Each number is 128 + 32 x the weight over its row's rms, rounded and kept within 0 to 255. Layers, rows and columns count from 0. Numbers have three digits each. The size before them is the row's rms in percent of the matrix's.

# q: layer 6 attention query, 256x256, rms 0.114, rows 0-24, columns 128-255
# k: layer 6 attention key, 256x256, rms 0.118, rows 0-23, columns 128-255
q0 049:098127082104096163156123185142146164210142081139122131134144129150114156145127148066123150163092143145237106091111127140154142173078130086142177089151139134170128118156094127108119137160159154125142145159085121094114146104082097112140120126107126089160107111144153057152153171098123156080134180115136107118076083119140109112053096149153074139144101125115091156110170096124132181136179
k0 047:160097137093159168058068150087135145080141102108132167160181101091137105157054126137167167099107152090142161197153146149119134196127197107149077111198122133146151155131093134123203080139126151116130189125100139134152144087147143125074151159175079184079158118142138175149160104101127105168165130107116141126133075064066179157144109142142115118122143128108145107139113110184172081194140
q1 054:121119115154120124139121167151086088111119121112170124148089087108142104123095124141113163116127133089181057120134166133106088163125134120156174141173109089096147120140200162097160120117131127075192114110100122129082170140110124116095095155153096180096199179174170148076141151110146155176163076107135192132159157123071113088094130102101145115199127152142083163128157149104146109136123
k1 049:124064107136173098115136139146130107110042104158143114121116100131172128116138163106109112136070150101100213079152072187149105098153135134137170107087107095084095165153136148142077156176148087164073088133119138119120126092124144163164173056120136216139098126115105081137087081135143105108113138126170089107136101171184141131137175115103141162102147145125071145172113075210131124144122
q2 052:143153144145150145113152209156104131107086116159136078176108115117085113174120101123106137106139131088163095091152073186088112100160123096134135134134170109137156096108136165116083118133173140135159127099122201099148140128084074133148124127140142151144184121162096117126137120175146186143139127105074166084067174110097107134115134117165153091077134091164152120092162089088107152101202
k2 045:124118158158120085126080136178079163111154116135093148123137106159125146079145138131130098114060118122112146133142113114178089158170084140079195125103045151159056106161125093130180139159102188116097130081133077076165122160136111172078128126132148093131136124164099128149171065114158150140129181130140081085155100178113117156108066137092100176124145098189120152167144195126024116093115
q3 054:124112141092103148169077126097083089183096109136152137116169116139174109128158128147152145146105099143066120112115137133119047142169150153204181125101131145081109053162127173107141091163115150207106135117102189170086131162085093145120084166114137109155146114084114153111072097175109119174134092142119171082101101166087157099171154179162135157153146142200177137119122129080135126135094
k3 048:103089052048136101103168087136105130128165133178145068159083072142111114121057098101153114078131087165094164153113123130218155170112106111148117107192106118137083140082125096092103135160095137125066135164119086134102136124191170149145108034087079195113141144206102140174150102087124116061136094103155146151130147101106130176186128115073138108169150197133150134196099175140151139083154
q4 053:107166085143152087121103133131102151174074091132093095114120174181175108122082109141137115079163084127164119138113100093109086092155121097163160139114067143145061137094177128098104151121145174175141102117145155124153122058092144101111142161095143110088119119110174106110084130148127166108166162212148108117077126113118082093134159093118094108099141179116146162085158098119145170148120
k4 051:103054164140093131138104123091122105143156108133097123077139072119110122130123119114138131137095177129079111132159191133109102135056158147158149121114138126116132144213128106111136128107124138083173190138088148131175136135161153161146068116119141141145163146062103118163108089151167114146075112133157104101126147132079124128100099102142154141107076144125099102152107117104133116182105
q5 058:170090130157103148097127080107144112156094154098089124140145140149075038151121138111132075195169121125133085105177147134166128096091118192130100067158109096091196148142148122123186120088079087100119182123089153124111108104191166121140164121127157165135099131133138080162163101094137074086135093160098145177149129108105143186145138134101111118158073157103163127143076126182110083084133
k5 053:117153179102148088099117128100080116060151132139200142186139182124138106125147068158128154092156111148169136125071137160129082181141178095099113105076188174155163099085160131145119118087145141122156140111139141131115162128147086118148114087126147143164128160167147167098203124110165112140134096109138161144073149179142071109141143101146146139119137123137152123137158166104125138108147
q6 050:164096114135087120132106154138135130093126172085117202108102155115145155083148101132121149151093137099092137113140152134109083159128121099173138159174097177144175075102153072154111105173188140112158130099125158068163140087065127142084138158182105102095088074110135164102093109109114132139140136088146117095177148136092158104091121137102090164122220113138118124123137142125082171215100
k6 058:135083222181130127171154144140093116131120112169095142133104068144130161110116147169119119117134186109111172141163132079087128151139135170188161136140089149080082106155039114171124119124130105099114132189102105180160170155071097202101084057146131157169140084120136085107075089146141138143135156150103144129094110111095146170116084132153104105162099135188128108169111190125106127097097
q7 055:173161109200115140141129175080112094143079166075130098104198103148188145142104141144143091127190059139177085099098098122172128099123124179125113168093149131082111091104110118139118200078153111096105084166078138112134140164129143142147139147053150093118073100130078085097101125165158123124124105160091115190112144134156090126158171090120173137116095143102094173146138126143157154041130
k7 052:072152077072113098091119112147117158103157157162195142166093137128161138113112083133127130125138108190076148147111131103124142158124149083104093096147165073160103093099162101141126123132141152155059157138191128139094081083187165122120155159099147163109198141117146167138145157123104109162196160102145130069060177158113153119127136220116116103073200128142125156116118077095141153175169
q8 060:087140094138172099062165096091096114154083100120120128165060129120161113116102159152126093151112179163031156184087165125155149123115141133132098197086087134104106137081145067103105063120138146155157156130111099112093104114193124180108122174063076116086120175119120119154132136120127097142136117097216149142088161130124119132173182094110195145111078139139203158176114126152143082129121
k8 053:132107085153104159131079162140126124128141147107167106172133136180082105146092150133141078102142122116148149180152095112144138115064167110132126146093112083178186162098143177137150181086115147197075169158100085100134166110086176118141140135144102132149127165202157148123119187093141080157182066128123134123159129117118073143104141090180110178115155099129133119095128124107143164093164
q9 055:136102162072127134127188114112136127101134175207074127155096172117121153146131120091141151083087104104087118109124136133092137149140117081169086165119146108134146157151107104106067072125124135114132161101166062189151137118122133134133078134146093138139141112137153116079073150129132142146097110178116098077164063158058201151087108169112051153142149096098128123156084163096109161105090
k9 057:102095154121103141208123151178116123104150087093147155190105091140140176155134092150086146125121171165177175102171128120143135145070101173115137178094114142075156136130090147092169106138156128084183168107158164063080145159176142124062095161118146123166125104142149091153113063139125164084160165116118053163142117071166162122153110109106152074180164117209141155117152143092152084122126
q10 064:154134130163121099147123187087103107151135173153153098106153116160189093144080118108133110112166101128208109164133107092127096105139144154115120120072155106114146144174103122135079254115127093158049115177128121086125103118161113105175113109118200126181069069115074112127119109185152171118133100154160145129138134127180105163168130078140141152177086126086106138188147118159115173063133
k10 055:130118132148110129044129142158177114100086142168128155115131146176116170165081147116120129104125106132131131125123141121104116097112163122111083059108132107172131122060124172100131116093084085163135163160107097116152115116076137099149172186116160154082154170113152167177157180104113087100175104209129119069071164135160093096104143186090111139094124102105126204101081185113095091135217
q11 064:137112167082077120144133102120146134157134136153120122135142142117101090111139127155129116108117103138115173126127141158062163151164126124109133160175124125175130106165131137095165041129094161099141144130141150137146128171106149103083082135170163202109136146105112118101145129102147179079158111142103191070199136169101151117106093143118088099145160103099134140090109141120120141199073
k11 061:118132153125151098171132171113105119117111115069097159104120126126103143087137146075074154155139162135149168116149127132125083152104116129123146130130142140078029146139121056115144140145114117104166095173154178122115108128171119146037116106118143125159128104147142120177125109210080131110133179093182137134134143125135175153144096125126136065158111140200082096118136107078098116124139
q12 063:099076160073107139147153101172132130152098120156132155161102137134138163078190088082165125140162104157091183135170169157126149190189133128109147151184139129184071111142114106092168070185078181154168156159106131151121130109134122131109107096174133101142145182150159131100130089063115146127143108158137169094096062128117163076131166179150079148115185137181103091131128125100098128183115
k12 067:132119136133136154181145116124086155110137101125143150124077126104116160101157137142095157132050136167087102087130179137093070153148114174109152169149044172108089094166097129122165090166186157116161105121174113139104098157164100145121068137107159150150117114136120081092087083152165104113133196117164161140126130097076147094125107121137172096149154112159121116136102134157179163132091
q13 072:139132123154098099110168143159180124079155071118123139117172101101145147178150123177167124127171109142097134132149133108126106116145146176146158191125122161078108095147121132153116144169114194176134100169174237152094184122119110106091099120125129140189155104084149123087144129120164152112094168124151131160109181143116107112067170110074156075140146084127130077127143113075168137099099
k13 074:103153126035127123106141090082208144155167142107139162107074140128135144135107107162130132144158120044130120155180152177129134038136091092184121069097186111157169166113142143139154160179096080109127132128124127159129110118055127128092181169183148102096125170128086117118176164114103051167111035069100124151118078122112113092100125120143076088092158138018118118129122161138152134147139
q14 083:119127144108118103145115139113131148176192121082124063140123158124134098120072185061104015122154113169172146192123169108171139099147141113130037102115123083115165118073119109161150154096112083129079163130119036131132141146143188139154143107096098114114126080103142115226118090146116136124109117158106137160086174085163129144156132133138168142150089159129121159182118123200071149117160
k14 071:143114138126196162119133111097090102118100139141134107122116106134138072153105111168123123122124097086139168151086131116093132150140097088122158092090093142177158088123126115104078114067142138171170148159122125086129143174143153177152039086154107130139095128151097183096081157098179082122136112120127095133213128126121123172139113132136117176110083087126171102101089122149165139092116
q15 068:130083155173126122133101099119089159165084116132200172056147150115100092096160129064120093135187100161084177139102177130105096112148166123128111176112095065111102167080182158118102095106100172077080156153091125145153091122090126142181109109141149213141179157145104143159110093125154176127176160182101139081090148162099106126121158117099178170079116134095145144098076187148129108178094
k15 068:124096132061186131099083163115080143180113167173147099154093154121120075143076115138144126126110091106150163114125106122099191138095129123101108085084132184124142124174145120072153184083147146136197094148155067147139165136133167187150097133105114132115120116174084139134061175117110170121093171121165091092151215137144200138100171123113078094148098169198156143129078149113116105126107
q16 073:105145049181100149103135121076119158126149099062154131093164096136129104119116186072122118074101142187160135188149124144078134071054097143171131125111121124047126119132141101178097128137089126151048092175113094137160150171149205140164136156075135126171085086136102150164130083174127179156101172148092124163112147130091120169134081100150188114143033131110137201136110160123148151110124
k16 073:125118167102176143100186155061144048162106112059153137141100039181150117174087124103141087125170116072134153121043137118160101078131102141106128107098154172131115142108154124136098155126132079157121160113102142077107146164130131141107174185099148108120150153189149115129202161082178085128195082193106147166144147140172122162163098100115142148139084181101123148084137094136154082075148
q17 081:119164071111128131136135077126162085134155146100116080108122094155170140093113126130091123103089157146180129149161127114137137111098127151124147118139193185106115122160122098099152105202098088130144085135159085128116111150176112149102129211137119105122054097154142121142176075085116081191105113096055109226158137117138074172142080142125161116182162166151142131115084116099106097141133
k17 073:154121142179125105090162114106185117117148111156148161136156150101149143111109178134159137113093101139096150153126196125078145112200132120119146140145125052142153094088186142176164084070117089150120174166131088109178107161117161110154134128192156158106095126081132150104140181141108144075114109168162095069146173124113103131137136206182118093066151128146170140119169150084110133113135
q18 091:104111154091141109070096085181097140181147132150053077112141130085101189112110072176100122150137119132076162126150107153140129141154176114112170104201149188127125099097059095089174148134148142159143145069151108154086082103158079107147184137113157103078106174129129082113117155118067055150101072179159146163103146146164138129149160147068146140131171102136098127093080129138132123117113
k18 083:112123062111144119127101097201129162119134164172115086099167130077129189134109069123109145155136082179155112138179085111117155172139147153137127099123119123174080089131074168067117071136116121093161109137227135169144133093133156126130074057177138127109079118113170124087153081115074099116094122076165124129107038100113124104126163161117116159125123085087164080150125174101150164169120
q19 095:117120135146114118138077115091053050119092150142153180116125129110133147122134095112110159118150117094143157102097150076111086161174158123067109119096135147089162099161120123126181213119142122136128136187136144119126130162102121107091071139163078188137163127170137129149117113144182130177207158182073128111083106159146071176153142073110133166114223159118145078143144129099162124160155
k19 098:122140148106136120141134122094047090069148120167143126139107200115122129117119175134200124140094085123131096123097194083096137021150117134111106114122117116134178190151142163109131087141162109119129110118127129125213088066111135151118117185132078127131148126092123166187153147105105185101112196154163137115115082129179061168106137187128137066162133167104168076164134138095140146090108
q20 085:145107104154155181113160123094116126119157110145152128094121133134162136132149123076109131107135117148074156088148143081152106141122128144148189138187120208138140151102135166145106098156110151101105146090100176131137119091150122085097145181072133117177141131107169078078168125118094185087113109117153161103124119128109098074042188082065108193076098123151135168142141155121132131100116
k20 112:120119175085115097110198099105166153116083144114105154160095080132149121167097165105134150120154080123133129118186159176149152106108128139161116094170170156095143129122164215194172154130145064121033134122100158104124126122114135133086104129164176109129140097173159129213165118087084157095160083156150113166111129131146093093139141126114082157095151098145176129096169144116155140099121
q21 095:103108075132130105091134077108202126143181062121081100150110108161124185112167140202082136096090179136081124164170095130121130126118101132165182096186107204030103147192119090143122106173145100142159098088177111139077128112121154110109178156116151117138029123090134139090150102146076096117065103164140133177128152124165110128084098178061163111125119112060126103123121089086170100026144
k21 109:103121116152088153211151135168132164107133094144134122097162079141133162082126121144045118100070130199104101158106086081153076137146134174123195066116081155145102067116124156107120079152162109127151149128132084161144108152095136104105092110116173095102071108096123108102179068135100073108106138113136174128112125091085074120152097118136142107071123121075104079104122149095137172087145
q22 107:127107142116137087103127165159144187186143155175079081144172130057105146118102127145118119189144111126090108160150084201117095106113178111167134119192133110214098179117083127106153084115151140145141120095110093126091101115162129142119178107136144113128131104096099092168125163146109081129107082130209131128163072080134158098100155137111114106104043091148139165104129161124127154136156
k22 143:110162146144166163122116154066107140141064134177132107141133095070158187151089075160194149177115066114187106135138194127133140117100077146143156093134115143102131197157141171127111097109133107126110092127125160203099228079138122192154099156154118156147120123074123137209144133151044088094113161178150129105131043080180131160101155116143142145092091127121156115147143173129123168155114
q23 137:144109113183120118098135116137114130115157093149164174115143125079137145111145093086144144096149100070070138159105160158125056127121160139141101118174110113092139095191142073126147158121158188135167096163186102140118131124121189096106138166150114140131153114119106118135086163147131164169151115154125130138145105125130083155123139091138115174084097110087093119138161129088180150147184
k23 148:114122108128188111107112123109050091105166119130114133103110199150097183126128133142200097121136123145111100094104135122122105065145145135088109155159135052177094136150120125053102052157135131067125098125108133102191099037142122138081101100164132146132115112108171129089176136117134180153142167119169132127109121120132074171100085151124160106148110178093109056129142087157128138123096
q24 144:117107152124106111166161104098170113098134107052129171113123075148108110101094124169156130130116134117114093193162142231122095125101151137122129115140096094139156118169126100126082133097111126084150131109147099167153144127149109170142152182161154143158110097100058152154145139104126096082051156086152132125188145142135094081178068190127158121116034097176143138080061112133181116130126